config.toml
n_layer = 11
d_model = 1024
n_head = 16
n_kv_head = 16
head_dim = 64
d_mlp = 4096
vocab_size = 12330
activation = "tanh_gelu"
norm = "layernorm"
norm_place = "pre"
norm_eps = 1e-06
positions = "learned"
qk_norm = false
attn_scale = 0.125
bias = "all"
tie_embeddings = true
parallel_block = false
init = "normal"
init_std_qkv = 0.0161
init_std_o = 0.00343
init_std_up = 0.0161
init_std_down = 0.00343
init_mimetic = 0.5
optimizer = "muon_variant"
lr = 0.0173
lr_mult_o = 4.0
beta1 = 0.93
lr_head = 0.00444
grad_clip = 1.0
warmup_steps = 200
schedule = "wsd"
decay_fraction = 0.569
decay_shape = "sqrt"
final_lr_fraction = 0.0
batch_tokens = 131072
seq_len = 2048
doc_mask = true
train_tokens = 992500000
steps = 7573
dataset = "wikipedia_en"
Each number is 50 + 10 x the weight over its row's rms, rounded and kept within 0 to 99. Layers, rows and columns count from 0. The size before them is the row's rms in percent of the matrix's.

# layer 6 MLP down (transposed), 4096x1024, rms 0.0366, rows 774-828, columns 128-191
099:47 38 43 54 47 50 64 34 53 42 70 54 46 52 69 67 49 45 60 54 26 57 41 44 46 42 41 56 55 26 55 45 65 47 60 42 30 54 48 49 46 40 60 69 63 47 77 51 41 27 80 46 55 34 36 48 50 44 41 54 46 67 58 51
136:51 41 48 40 49 49 58 50 44 53 48 56 46 41 42 59 51 49 45 68 34 53 40 45 62 48 57 36 57 47 58 50 50 43 61 48 47 63 55 64 47 49 43 42 37 31 42 52 45 38 42 43 63 60 52 49 47 44 48 48 55 46 65 40
102:53 58 69 53 39 57 57 48 58 65 49 47 35 48 50 54 44 47 44 58 40 60 61 49 50 37 47 67 62 46 34 49 51 58 36 41 78 64 53 31 53 57 55 58 56 40 39 34 54 40 47 53 53 47 52 24 65 41 48 35 69 52 33 67
099:60 33 59 48 50 43 62 59 49 39 55 55 48 45 43 57 28 56 47 57 33 59 50 38 46 51 45 55 63 45 52 53 58 56 55 57 77 57 43 39 54 64 59 55 71 50 63 55 45 51 42 55 39 66 48 47 51 58 47 44 54 57 56 43
114:56 54 41 57 61 55 64 56 60 37 61 46 60 61 51 61 50 47 36 39 27 54 53 39 53 44 51 57 55 38 63 57 57 52 52 52 58 47 43 64 49 33 30 42 58 46 44 26 43 56 55 46 52 36 47 34 60 55 51 56 45 49 56 49
104:62 58 47 56 47 28 37 54 47 55 53 55 44 62 47 62 37 41 69 48 41 46 56 43 55 48 48 64 59 57 47 37 49 54 49 48 66 36 40 51 40 56 36 46 49 35 45 54 54 53 47 68 75 35 37 46 52 44 42 56 49 42 35 32
104:69 50 57 52 51 44 43 52 55 55 46 63 53 52 57 69 62 39 67 39 55 39 55 48 45 49 48 52 52 60 52 46 48 52 56 44 26 62 51 48 37 60 44 42 69 70 46 71 41 59 36 48 38 31 60 35 65 49 64 59 60 41 44 64
095:56 49 57 52 47 63 45 41 51 54 54 45 50 53 41 66 39 52 51 45 79 52 50 58 58 50 53 62 38 53 63 45 61 47 49 52 32 62 44 29 53 64 44 55 57 52 69 51 55 64 51 64 55 46 32 20 55 61 62 52 47 62 41 52
103:35 56 48 47 50 41 52 58 65 53 50 57 50 60 48 39 62 61 34 42 40 25 43 41 45 68 56 61 43 46 43 46 46 42 49 70 34 63 30 51 47 60 56 44 39 41 36 45 67 61 52 46 41 59 42 48 59 66 40 44 40 60 44 58
097:25 64 33 28 39 41 56 53 46 54 63 58 53 60 60 39 33 50 55 65 50 63 43 50 55 55 58 54 48 43 56 49 59 57 48 47 40 38 41 64 64 31 50 66 60 45 54 52 44 39 57 44 64 46 47 63 54 42 49 53 50 27 48 47
102:33 55 75 41 50 43 42 50 44 49 58 67 70 61 49 57 59 46 61 35 54 40 51 29 50 48 48 49 68 49 42 52 50 29 54 48 61 65 41 60 42 51 57 55 43 45 43 44 53 39 52 45 46 62 46 40 64 62 25 39 42 31 61 42
095:57 66 29 58 55 49 38 44 54 63 41 56 54 59 55 48 44 56 31 30 56 56 61 47 64 50 51 59 55 39 67 47 35 44 56 55 55 35 35 46 62 55 58 46 37 54 47 37 56 52 62 48 48 55 51 65 21 38 52 43 55 24 51 43
100:58 45 52 54 60 65 47 52 36 53 44 59 41 60 44 60 71 59 53 52 56 54 53 51 66 53 71 43 49 47 52 52 53 37 48 58 43 49 36 54 73 57 46 39 40 42 58 47 67 53 56 46 32 43 61 80 41 64 49 55 42 42 60 52
099:31 35 51 56 55 37 41 46 43 67 67 44 45 32 62 46 66 52 48 67 46 30 53 53 44 36 41 36 47 49 65 49 44 48 55 80 74 51 44 52 45 68 63 52 41 46 36 47 48 61 38 54 27 32 35 60 39 63 44 55 58 49 58 47
101:49 44 36 47 44 72 54 56 61 48 63 52 56 49 37 52 61 70 59 49 59 39 48 55 53 65 42 43 50 32 29 47 56 47 65 44 56 40 63 34 53 51 51 21 47 54 63 55 31 42 62 75 38 27 53 52 39 52 46 56 33 59 54 38
102:48 34 58 50 52 55 40 60 66 54 58 53 45 60 62 39 39 29 38 36 65 65 60 45 63 43 64 44 44 40 37 73 65 52 54 58 50 38 42 62 47 59 49 42 58 61 42 47 60 46 57 62 42 58 44 47 33 48 44 37 71 51 32 51
101:53 56 43 56 44 42 58 47 37 72 66 50 41 40 43 55 58 40 51 57 39 36 42 53 43 25 40 69 52 50 58 55 43 44 47 26 58 53 55 43 55 45 44 44 41 43 48 55 40 51 54 44 59 55 43 48 59 46 52 68 44 32 51 43
096:51 48 58 62 39 63 42 50 58 48 60 36 49 59 55 52 44 34 45 57 58 42 53 66 59 66 54 41 35 52 52 63 43 41 58 65 67 52 63 31 55 37 58 27 46 49 38 59 69 52 30 42 45 54 54 50 44 63 33 48 74 38 59 46
095:44 51 49 63 38 35 42 44 50 43 45 42 35 66 58 44 55 41 61 60 46 32 64 48 35 37 50 59 55 44 46 57 35 53 42 35 50 46 62 54 45 48 61 54 55 64 43 46 42 51 41 46 54 62 51 61 31 45 34 38 41 65 55 46
104:54 46 44 42 63 45 58 57 47 69 71 44 34 35 46 61 45 56 34 71 25 59 54 48 54 43 36 41 29 41 51 63 64 41 61 42 57 51 39 40 67 42 43 56 55 49 37 53 52 59 58 53 59 58 64 50 47 56 62 51 57 59 44 63
103:49 31 31 47 41 59 39 45 37 46 55 46 43 48 55 51 72 67 33 44 66 57 47 34 55 45 44 53 38 75 38 65 54 44 57 50 58 47 55 55 39 67 42 57 49 61 65 42 66 53 62 47 59 36 58 30 49 47 48 44 39 47 58 43
098:61 50 47 58 51 48 31 53 37 50 37 33 57 49 42 37 58 35 64 57 42 51 41 71 61 44 59 50 54 40 30 57 43 45 41 40 42 45 55 53 54 53 42 44 41 64 48 48 46 52 52 69 56 52 52 53 31 46 58 46 55 67 38 46
098:54 36 58 31 47 43 34 43 27 57 55 49 49 49 51 54 45 46 39 23 49 57 58 80 46 37 37 43 53 40 50 63 29 41 51 76 64 28 50 49 46 48 39 69 33 52 54 60 54 49 35 26 48 59 60 44 49 51 52 41 62 61 52 53
097:53 40 53 39 46 47 58 45 51 46 45 52 47 50 61 44 47 73 42 51 41 53 68 61 45 46 38 49 52 47 47 36 41 35 66 45 51 44 62 37 45 58 63 30 71 52 59 44 55 39 37 49 64 61 53 53 54 35 48 49 72 56 33 58
098:64 31 57 57 56 48 62 42 43 51 48 26 61 50 65 45 40 66 57 49 53 41 68 50 51 64 48 57 41 47 34 52 49 56 66 37 37 49 19 67 52 50 37 52 49 41 85 55 49 50 77 37 50 56 56 60 55 29 49 52 48 50 49 56
094:43 41 56 60 27 35 53 56 35 62 37 58 34 34 51 39 41 48 50 45 63 46 34 60 37 55 41 53 51 42 51 43 72 47 46 59 46 51 47 46 51 62 43 65 48 54 69 32 42 38 61 48 51 42 50 29 69 63 54 65 57 55 60 69
100:67 55 50 64 58 39 60 66 44 59 51 42 60 51 32 71 56 50 43 50 32 49 56 47 48 69 46 45 46 63 44 45 59 55 39 38 36 46 46 64 66 56 58 54 47 58 58 44 47 55 55 29 46 47 54 55 36 34 58 50 56 29 49 36
110:43 42 35 45 29 51 47 48 44 51 32 35 32 58 42 51 54 47 56 64 54 58 56 36 45 37 60 40 46 63 48 49 49 58 53 49 44 52 40 62 42 45 49 51 52 47 34 49 52 52 32 40 41 43 45 57 32 48 36 40 47 48 70 31
101:36 38 41 37 56 38 48 52 45 51 73 49 52 65 46 60 39 52 50 52 53 54 53 45 45 42 31 44 44 53 44 55 57 54 51 38 53 40 49 34 62 50 48 40 40 42 60 54 52 70 46 41 57 41 68 40 47 56 46 51 40 48 75 56
099:31 63 51 48 56 62 70 56 67 45 64 41 42 63 29 47 39 46 49 63 49 59 49 43 52 54 39 57 45 60 51 41 42 38 38 47 61 39 49 67 54 53 48 42 56 47 54 37 46 63 49 49 61 40 43 54 42 53 46 40 60 52 46 48
106:41 48 51 56 59 45 57 52 52 45 56 57 39 32 44 56 51 59 49 51 23 42 45 48 26 26 40 48 34 50 42 57 41 44 44 22 56 60 38 71 44 55 40 37 62 48 55 60 50 60 47 62 56 54 42 59 61 52 42 44 39 35 49 67
094:51 50 44 49 55 56 47 35 53 40 43 57 60 66 63 50 41 43 41 47 59 50 46 47 34 50 61 56 45 44 55 56 55 56 41 61 52 58 50 40 53 48 44 44 65 44 58 51 64 48 51 45 48 26 34 51 35 63 44 52 35 51 37 58
098:44 42 62 72 43 49 49 42 52 40 59 54 49 49 50 54 49 54 51 32 47 42 52 33 51 53 57 55 45 51 37 35 36 48 50 52 54 51 53 61 49 49 51 50 48 57 48 43 38 52 50 60 68 56 33 43 61 60 36 59 48 54 59 50
106:66 61 53 56 52 54 55 37 57 38 52 55 45 58 51 36 55 58 50 58 49 49 43 51 59 34 43 58 60 56 65 46 66 57 61 43 58 49 53 61 52 61 43 58 35 63 40 48 38 40 59 58 40 46 34 42 50 40 42 65 49 45 54 57
101:43 49 41 57 56 50 53 58 51 40 41 51 50 50 55 62 71 38 42 41 46 37 57 37 46 71 43 46 58 19 62 51 49 36 53 46 42 46 49 45 40 32 40 57 41 39 48 56 39 53 41 52 55 72 63 60 62 21 38 41 59 50 60 70
096:59 70 69 58 54 59 56 49 51 40 62 46 50 42 45 54 49 59 42 69 40 46 41 50 55 42 60 49 45 65 50 42 45 55 47 35 47 34 54 64 57 54 57 40 57 48 57 53 32 40 54 39 38 62 49 44 52 53 61 63 54 35 44 38
095:46 38 55 32 52 40 43 56 40 41 32 61 40 47 27 58 56 44 47 50 46 63 54 39 54 54 49 48 71 54 60 55 50 60 71 51 56 38 25 44 52 48 59 55 48 68 62 50 63 58 55 52 47 49 47 47 44 47 57 39 45 58 70 49
095:42 53 45 47 74 49 50 41 39 47 52 67 44 67 51 41 56 32 51 37 36 71 40 56 38 47 52 57 76 50 51 50 46 60 46 55 40 36 57 48 63 53 41 49 36 56 62 43 53 53 34 52 64 38 59 47 53 63 46 44 67 52 56 33
098:51 55 57 64 39 39 55 38 61 39 35 72 67 66 49 22 48 51 71 67 26 53 32 48 56 48 61 35 70 41 47 34 32 53 48 49 50 42 51 40 61 53 53 44 62 32 36 49 48 48 45 59 54 39 44 29 62 44 58 53 52 38 69 51
099:41 53 56 40 66 57 58 49 64 52 47 48 59 41 56 56 54 51 50 59 51 37 47 41 53 45 54 49 41 51 42 66 36 59 55 50 51 56 52 53 50 46 46 33 42 47 63 37 33 66 30 51 41 55 49 54 60 63 43 37 37 52 28 54
098:55 57 57 33 60 41 53 55 71 50 43 65 41 47 50 63 60 46 37 44 57 68 62 56 37 51 48 74 53 51 49 49 53 46 58 45 44 37 44 50 37 36 57 40 68 46 55 65 80 62 69 48 80 49 59 44 55 40 49 26 64 47 57 35
088:45 53 53 59 53 53 43 36 43 51 46 51 50 48 60 53 59 52 46 41 34 66 55 67 63 45 43 60 48 52 30 33 46 48 59 64 47 45 71 64 52 66 54 49 55 59 25 43 45 49 36 42 41 39 47 49 46 58 34 62 51 55 52 53
096:48 61 47 62 46 46 35 30 34 41 58 32 44 42 53 52 44 49 47 44 57 47 29 59 65 48 53 50 28 51 50 56 50 52 55 63 59 63 45 56 47 45 48 73 55 45 55 42 44 54 49 40 54 76 61 61 40 44 45 59 59 43 56 53
090:51 42 57 41 59 39 31 48 54 41 50 53 51 53 55 65 53 57 55 32 62 55 29 67 52 45 60 33 52 54 35 60 51 39 47 42 29 42 54 44 51 55 63 51 32 42 52 45 42 52 42 45 51 56 62 36 61 63 46 64 47 47 60 60
097:41 48 77 45 50 54 30 39 49 49 51 51 47 75 53 55 41 53 57 36 60 39 59 46 41 46 54 45 57 39 57 61 50 58 61 54 60 41 55 35 39 70 49 56 48 49 44 52 50 54 75 47 38 43 37 46 68 45 36 65 67 47 70 48
100:44 57 35 54 49 49 59 63 63 47 55 37 27 53 35 43 65 51 52 56 45 30 46 46 47 44 51 44 37 47 59 32 50 54 40 51 41 55 36 49 63 57 45 48 66 61 65 51 45 45 52 57 43 33 58 59 55 41 39 45 49 48 48 45
094:48 50 56 50 45 52 46 45 33 48 53 51 60 65 47 58 58 60 47 44 38 48 44 62 47 56 32 56 42 54 65 62 47 46 33 70 56 69 45 44 65 53 28 40 59 48 48 50 59 49 42 48 36 44 60 68 33 40 45 47 57 47 40 57
104:56 38 49 56 44 65 49 58 36 30 55 57 44 60 30 48 40 55 54 43 55 53 40 52 55 42 64 69 43 45 32 71 42 49 45 44 35 50 56 44 36 54 46 65 61 50 58 43 65 54 46 62 47 44 52 45 39 49 59 59 59 67 46 44
099:29 61 34 53 54 72 47 68 59 66 77 51 35 56 52 36 34 47 56 52 48 52 40 53 49 62 40 35 48 55 58 44 48 47 51 51 49 48 45 47 49 69 57 59 58 66 27 47 49 47 41 58 49 57 58 49 66 36 58 42 47 36 55 42
098:39 53 68 47 37 51 58 62 62 46 49 65 48 44 45 56 64 52 50 40 62 54 62 51 45 43 57 49 43 39 31 69 56 37 40 59 57 54 51 49 43 60 60 58 44 64 49 51 49 55 53 65 40 57 48 39 39 56 35 57 41 37 38 52
097:44 48 50 49 54 45 60 60 59 51 47 50 47 64 48 42 49 59 58 55 62 44 67 54 33 62 60 43 53 64 51 40 59 52 49 43 51 41 40 43 35 71 62 41 55 51 49 62 44 56 55 44 48 47 57 44 49 53 60 52 49 45 49 45
103:46 43 53 51 40 45 44 45 65 36 49 48 45 53 45 41 42 51 44 42 51 46 46 49 47 52 57 46 46 46 16 52 35 28 44 51 47 59 62 41 52 52 44 55 57 67 61 43 50 62 51 45 53 45 38 38 49 43 60 58 30 57 73 38
103:35 28 50 41 36 45 45 51 37 59 50 45 42 43 47 64 22 43 42 28 49 61 54 42 45 45 78 28 42 34 60 48 63 65 67 63 67 63 39 43 65 36 52 52 56 71 63 37 57 59 45 55 55 56 54 36 50 41 51 50 58 48 45 65
108:56 54 51 48 52 40 53 31 35 53 46 39 54 22 56 44 52 63 40 53 57 44 45 45 52 53 55 40 41 65 49 53 61 65 48 58 47 61 50 62 60 45 38 40 47 38 37 42 44 54 43 35 54 52 61 71 68 48 68 51 58 59 53 81
099:61 57 62 45 58 52 44 55 45 48 54 40 57 54 55 54 46 68 42 50 62 50 47 37 51 53 64 52 49 55 60 56 64 46 54 42 66 42 51 51 47 44 45 37 38 50 47 33 49 57 45 52 59 40 45 58 41 63 42 46 45 35 63 30
# layer 6 MLP up, 4096x1024, rms 0.139, rows 775-828, columns 128-191
127:57 57 55 46 49 44 56 42 39 64 65 66 75 30 35 54 43 55 44 53 61 70 29 66 66 54 64 39 49 50 69 53 53 63 62 39 53 49 47 54 50 57 52 53 36 46 51 51 37 49 52 54 48 58 56 60 55 54 59 46 43 53 57 57
104:60 37 49 50 38 81 49 48 38 33 59 34 53 29 29 47 51 53 70 50 66 36 34 65 49 60 57 33 25 62 50 47 34 42 54 41 64 35 61 40 61 65 40 59 55 57 40 57 63 75 48 58 45 45 58 64 61 37 50 54 33 49 42 55
100:70 58 55 48 61 46 45 42 41 49 47 57 62 48 44 61 57 56 58 48 50 43 50 30 47 49 53 31 36 53 35 59 46 47 66 45 56 47 60 37 58 55 51 27 52 65 44 36 30 53 64 62 51 56 52 49 57 35 52 58 40 53 49 45
107:48 57 53 40 43 47 34 64 63 50 47 59 46 54 68 61 65 43 61 48 62 41 59 51 58 49 51 60 45 64 36 40 73 57 48 51 54 55 47 67 58 63 41 41 53 73 53 57 33 54 46 54 55 50 55 49 47 54 37 66 48 55 43 33
100:41 46 50 69 61 82 63 45 46 44 54 51 35 41 40 41 47 54 48 53 63 57 50 40 55 49 61 35 69 51 65 33 53 50 40 56 42 61 66 47 32 27 65 46 72 26 52 77 57 49 53 48 52 59 58 60 40 74 58 46 55 51 51 67
103:50 53 56 46 42 60 54 52 40 45 58 62 57 38 57 53 67 36 58 42 67 56 57 73 59 53 32 56 58 52 47 45 61 60 43 34 36 42 46 57 46 54 35 35 55 55 59 28 42 54 55 61 43 42 48 43 71 41 42 48 49 36 42 65
098:68 46 60 56 49 55 40 41 37 48 51 51 58 35 40 52 63 56 68 37 66 60 43 46 63 49 45 40 47 57 53 50 39 49 32 34 68 59 50 57 57 51 45 49 40 62 54 54 54 60 50 46 35 55 45 62 45 40 39 39 31 33 45 32
101:61 60 51 50 58 52 49 58 41 60 77 53 45 34 70 51 35 34 57 44 50 81 39 49 51 50 70 45 67 58 50 53 54 55 31 39 51 39 63 62 51 49 47 61 63 51 58 63 31 48 46 42 57 47 35 40 54 36 41 49 50 38 57 36
098:49 39 56 52 58 56 40 52 54 49 66 49 43 37 50 43 49 56 59 46 48 53 42 59 45 38 45 45 48 40 54 37 42 65 32 56 65 38 53 55 74 50 57 38 44 60 53 67 45 63 51 56 52 60 42 47 51 42 52 43 55 49 34 55
096:49 43 57 35 39 44 54 65 47 49 44 32 37 44 58 57 40 47 62 55 49 23 64 65 46 57 58 57 25 57 47 58 49 61 49 57 33 48 53 52 42 63 41 42 42 36 53 47 37 65 62 46 67 42 53 57 52 61 46 51 50 43 48 35
095:50 45 57 43 48 54 37 52 61 45 59 52 55 46 37 54 53 47 49 52 59 49 45 71 53 44 35 41 57 61 54 56 49 48 47 48 32 39 66 72 64 54 46 54 40 49 68 34 38 48 38 32 68 51 55 48 44 50 47 30 59 39 46 59
102:62 56 50 60 75 52 50 59 62 41 50 39 63 61 41 39 75 63 29 41 50 57 51 56 36 55 34 45 60 62 29 49 52 56 38 62 44 35 43 66 49 36 37 59 54 54 53 71 58 44 42 54 48 37 50 50 65 56 32 42 45 35 58 58
102:47 59 45 45 58 44 50 55 36 55 64 64 55 48 41 53 37 64 51 47 52 54 50 62 44 40 69 25 39 66 69 49 56 47 51 43 68 50 50 65 49 41 38 61 69 44 61 55 31 52 44 27 42 49 62 58 56 51 31 47 53 35 42 48
103:58 58 37 51 42 43 40 54 43 43 50 56 44 57 49 50 48 61 58 60 46 42 40 43 73 45 26 67 53 35 35 51 51 66 54 50 38 40 63 38 48 52 44 68 43 49 39 40 54 41 43 42 57 49 51 40 55 40 54 57 56 45 59 47
099:53 42 43 49 43 42 64 58 41 52 49 48 52 46 61 54 68 86 54 28 53 65 58 70 52 48 50 56 41 62 69 32 49 45 73 48 49 52 60 54 48 38 52 60 49 38 57 57 37 47 43 55 41 40 48 68 45 51 46 50 43 31 60 58
102:58 55 60 42 27 52 55 34 38 47 39 35 60 48 48 61 38 49 58 66 58 43 52 58 53 36 36 51 17 45 39 59 50 60 44 45 46 53 49 51 37 57 59 35 67 57 44 43 62 42 41 56 52 51 58 53 64 54 60 37 48 61 51 52
103:51 38 60 59 54 48 54 36 54 51 41 51 53 48 54 56 35 55 61 49 56 32 51 35 32 64 34 27 61 55 37 60 50 51 54 56 46 55 44 61 57 52 49 46 53 46 43 46 32 51 58 67 48 69 62 61 28 42 69 60 45 77 44 42
103:53 60 63 48 31 35 52 61 68 44 39 47 49 55 45 46 43 54 59 47 36 63 36 61 56 55 39 63 51 51 52 25 51 42 50 47 65 45 61 53 62 44 59 62 29 38 40 49 60 54 58 54 46 39 57 45 48 50 56 42 45 47 42 41
101:74 46 47 54 71 49 42 39 48 42 38 61 72 62 39 43 49 55 52 59 47 52 46 45 52 47 55 42 53 58 46 46 47 60 55 43 39 36 53 52 52 35 59 54 63 49 42 56 61 49 46 49 48 54 80 51 51 58 57 30 65 56 33 53
097:47 50 54 46 43 49 51 43 59 57 56 65 50 41 64 60 62 57 55 57 49 43 50 53 54 52 46 63 45 44 40 40 54 52 45 36 60 38 64 49 57 57 50 51 45 58 39 52 33 49 58 40 47 53 57 46 32 39 50 47 63 57 42 36
098:51 39 48 50 48 68 58 69 39 53 53 59 45 50 46 54 41 71 66 45 47 68 35 39 71 45 44 71 67 46 42 46 46 52 49 52 58 65 54 47 30 43 53 50 56 45 55 66 46 53 58 41 35 50 51 50 42 45 49 56 53 78 50 41
102:50 46 61 48 49 58 56 66 48 57 39 38 57 35 61 45 52 47 48 64 32 39 45 63 45 58 62 51 53 55 45 39 55 35 33 45 21 53 58 42 39 60 46 47 30 63 41 50 58 46 63 63 47 55 49 57 50 47 47 50 37 41 48 53
100:32 37 40 37 45 43 48 57 51 47 50 51 49 52 54 60 57 52 80 63 69 43 42 49 47 50 66 64 32 50 53 69 60 63 65 65 45 68 53 46 41 48 55 57 41 43 51 55 57 56 64 45 43 42 45 54 69 35 46 61 43 37 45 48
097:47 59 59 45 29 42 48 44 44 51 47 66 37 52 57 67 46 59 48 33 42 62 46 47 58 43 48 38 61 51 52 45 49 40 39 49 57 34 59 49 57 52 53 39 54 50 44 27 51 37 30 54 53 48 42 49 46 46 38 75 43 73 48 52
095:32 54 39 32 62 50 47 53 66 45 54 51 49 52 34 58 42 43 32 57 32 59 56 65 55 22 66 47 70 47 39 56 61 48 52 59 44 52 38 58 44 53 59 56 82 29 48 50 45 45 57 27 45 48 55 52 42 49 54 51 43 35 56 24
100:52 43 43 56 59 44 31 43 49 30 49 45 42 28 63 61 48 32 39 52 50 67 32 56 58 47 37 44 47 56 49 44 36 59 45 56 52 47 59 63 44 34 39 61 55 56 33 58 32 40 52 41 70 61 43 48 54 46 59 63 34 49 49 61
104:55 37 40 53 36 62 47 25 29 41 70 54 40 30 53 65 54 44 47 54 49 55 66 48 33 49 65 56 36 60 33 58 51 57 60 50 43 40 63 48 36 52 62 49 55 58 42 59 49 36 68 39 36 43 38 66 63 52 42 41 44 52 51 49
104:71 46 33 79 37 54 62 57 29 52 63 52 64 48 45 51 46 57 54 45 57 57 43 50 33 49 61 34 55 53 45 54 66 51 52 56 40 24 34 59 65 48 58 43 50 60 45 49 43 61 46 46 48 47 48 56 53 53 44 70 54 56 15 44
102:52 48 49 40 42 52 52 32 36 49 38 56 60 49 58 48 55 33 42 56 40 26 56 44 58 46 36 65 45 59 51 56 60 44 56 50 35 46 63 44 49 52 55 61 63 51 46 68 47 39 37 50 30 58 41 55 39 56 45 62 47 31 66 46
100:51 42 67 20 66 71 50 68 53 62 61 64 63 40 37 49 30 44 48 48 55 45 65 60 37 57 42 67 46 65 47 65 52 42 65 46 48 62 63 62 41 42 54 38 39 59 51 42 60 52 74 42 58 51 68 41 50 43 41 56 53 53 68 34
097:46 35 51 46 57 56 54 54 43 53 50 52 51 39 51 43 59 47 37 53 38 59 59 44 26 55 57 43 53 47 45 48 58 53 52 45 48 39 62 52 55 40 58 52 51 52 57 67 41 59 60 48 40 63 45 43 43 53 48 45 56 46 38 51
101:40 64 50 46 57 42 52 53 43 60 48 57 47 50 55 52 52 47 50 70 52 44 62 52 48 45 77 60 50 60 57 64 49 42 44 48 67 47 31 42 33 42 48 49 50 55 55 30 56 41 36 42 58 61 49 41 48 51 45 58 40 45 45 38
106:56 50 37 60 44 65 60 46 53 50 55 40 45 35 54 65 49 55 37 51 50 47 61 43 47 55 57 71 54 53 43 41 68 40 49 58 45 44 68 59 48 50 56 48 52 63 60 65 39 54 71 39 54 39 80 48 64 44 51 63 62 39 38 45
097:53 38 44 53 54 51 28 42 39 59 46 49 57 58 48 56 34 62 40 31 69 48 68 64 48 30 47 42 43 65 67 43 49 56 42 39 39 57 36 46 54 50 48 50 64 55 40 61 52 50 46 37 57 62 42 66 49 41 38 68 42 56 39 40
096:31 49 45 57 62 55 48 44 55 51 40 46 67 36 43 59 54 47 45 53 42 51 59 64 50 59 58 56 34 49 58 35 48 39 64 65 53 70 62 55 39 65 41 53 46 60 46 49 48 48 50 66 46 47 44 50 70 69 53 69 50 44 41 52
095:52 55 31 55 42 58 49 65 50 55 64 46 53 46 54 65 61 55 63 45 79 68 38 83 53 41 35 55 45 27 48 56 44 61 60 29 49 40 53 54 55 38 42 39 46 36 65 54 48 50 55 37 52 46 71 54 44 63 48 46 49 55 47 59
102:51 51 62 42 35 35 46 43 54 53 59 58 52 62 48 67 56 45 61 62 51 52 64 69 49 70 53 35 62 46 44 52 64 39 47 41 60 45 43 32 56 53 62 43 62 55 55 54 50 46 46 65 71 58 43 51 54 43 41 44 35 52 56 68
096:47 53 46 57 77 51 58 36 51 52 57 60 40 44 41 26 44 58 58 52 39 39 64 65 47 42 57 59 43 51 51 45 39 47 38 53 49 64 61 45 57 48 19 59 61 38 55 52 48 31 47 40 52 55 41 40 46 43 55 49 74 43 56 56
101:58 43 60 51 44 42 49 44 35 60 48 40 59 49 58 56 60 56 48 64 60 45 59 49 54 40 58 57 69 40 52 47 55 52 45 50 42 39 63 61 42 56 66 57 65 40 51 43 55 56 64 51 51 79 56 53 60 54 68 74 48 41 35 60
097:50 53 49 62 37 62 63 36 47 45 41 41 43 43 62 59 47 47 43 54 39 67 43 58 51 46 58 51 53 68 37 41 44 62 50 63 63 50 42 61 63 42 63 81 56 59 39 50 59 33 68 55 57 45 46 51 42 58 63 62 57 41 38 50
094:39 26 50 52 37 28 70 32 30 51 38 54 67 44 51 50 41 61 45 68 53 63 43 34 38 44 47 55 62 53 46 42 35 39 54 39 43 44 54 53 56 54 47 44 48 55 61 42 42 56 26 43 59 53 58 57 40 55 53 35 49 70 16 69
100:46 36 55 40 36 51 55 30 43 57 44 53 46 43 44 58 47 74 60 74 65 33 50 51 39 54 50 57 56 56 40 43 63 53 58 48 37 50 47 52 65 44 42 58 57 40 55 49 39 49 36 67 46 47 52 42 49 58 45 31 39 58 54 54
100:55 48 46 51 62 49 60 59 43 60 57 29 45 42 52 44 63 37 38 58 49 46 40 69 40 62 56 51 52 58 53 38 42 39 49 59 59 58 47 53 35 56 48 54 69 61 34 34 46 45 35 64 42 57 52 37 71 73 63 43 32 76 52 51
098:49 51 55 57 43 30 59 42 47 48 50 62 42 54 74 50 45 45 64 48 57 46 55 65 46 43 54 58 64 49 40 36 38 45 58 49 38 65 39 35 40 63 48 32 52 40 58 53 55 42 47 61 63 43 52 46 48 71 48 50 63 66 38 50
102:55 49 44 50 71 61 58 41 31 43 59 45 47 47 66 46 49 43 59 51 45 47 47 37 42 42 57 49 51 35 39 69 45 43 39 47 48 46 59 55 60 46 55 49 73 73 62 50 47 59 56 67 55 36 62 47 52 50 45 70 41 37 69 53
103:59 26 43 42 73 45 65 45 29 61 54 42 33 33 46 70 47 38 32 44 42 45 62 60 32 62 56 58 45 61 28 41 61 63 54 54 62 35 68 40 50 51 59 45 39 61 47 39 62 34 55 48 60 43 62 53 60 70 59 45 56 47 54 36
100:34 44 56 66 58 60 52 45 69 40 61 58 57 50 63 57 43 50 34 50 44 56 59 48 55 43 60 48 58 63 51 45 47 76 62 53 51 37 29 53 56 49 51 49 52 41 55 49 54 26 50 53 32 51 42 38 45 48 46 60 45 41 46 58
097:50 29 58 39 41 37 51 29 56 56 51 51 62 49 63 72 52 64 44 23 50 52 38 45 43 38 41 48 55 55 55 46 49 50 40 38 58 33 45 50 58 53 61 42 58 44 41 57 43 63 43 52 45 45 52 55 49 33 64 43 66 61 45 54
101:62 45 61 51 46 52 45 34 64 46 41 48 61 54 68 62 41 55 52 42 58 49 52 51 67 54 26 62 57 62 56 43 51 49 44 55 56 27 81 49 43 49 47 47 60 38 52 44 42 50 49 51 61 61 65 63 54 53 47 41 38 40 45 62
095:47 44 48 55 65 54 56 51 51 26 50 54 42 44 60 49 36 44 56 39 54 68 52 63 88 53 71 65 37 37 44 51 54 65 39 47 43 47 59 54 54 60 59 59 34 54 51 51 64 39 45 56 57 53 47 62 44 49 43 49 46 64 46 57
102:47 67 28 54 47 49 47 52 21 47 42 39 51 65 41 63 38 37 57 52 23 38 60 41 46 36 63 58 61 45 48 56 53 64 56 47 39 72 44 54 35 40 31 35 64 56 59 41 57 43 66 42 43 37 45 54 47 51 38 39 41 41 64 56
103:61 48 59 51 44 38 62 59 46 54 55 55 71 50 72 53 77 63 49 56 56 55 20 55 58 30 61 56 43 39 59 67 40 41 54 59 44 52 43 66 53 51 41 43 48 51 47 46 39 50 47 44 51 47 47 65 45 65 42 42 63 64 52 55
108:46 57 51 25 64 51 61 60 48 53 48 49 47 76 66 72 54 49 40 51 59 59 57 48 47 32 46 31 41 58 61 62 65 52 57 46 44 54 61 52 65 37 49 63 62 57 51 46 40 53 71 43 44 48 41 39 54 43 46 58 57 45 66 51
099:62 46 48 47 57 42 49 54 42 53 43 57 67 56 45 57 44 59 50 45 30 51 40 37 46 39 54 39 30 56 70 57 42 38 57 58 32 30 45 48 31 55 48 63 61 47 51 28 53 56 45 61 53 54 48 57 64 45 66 53 36 61 47 55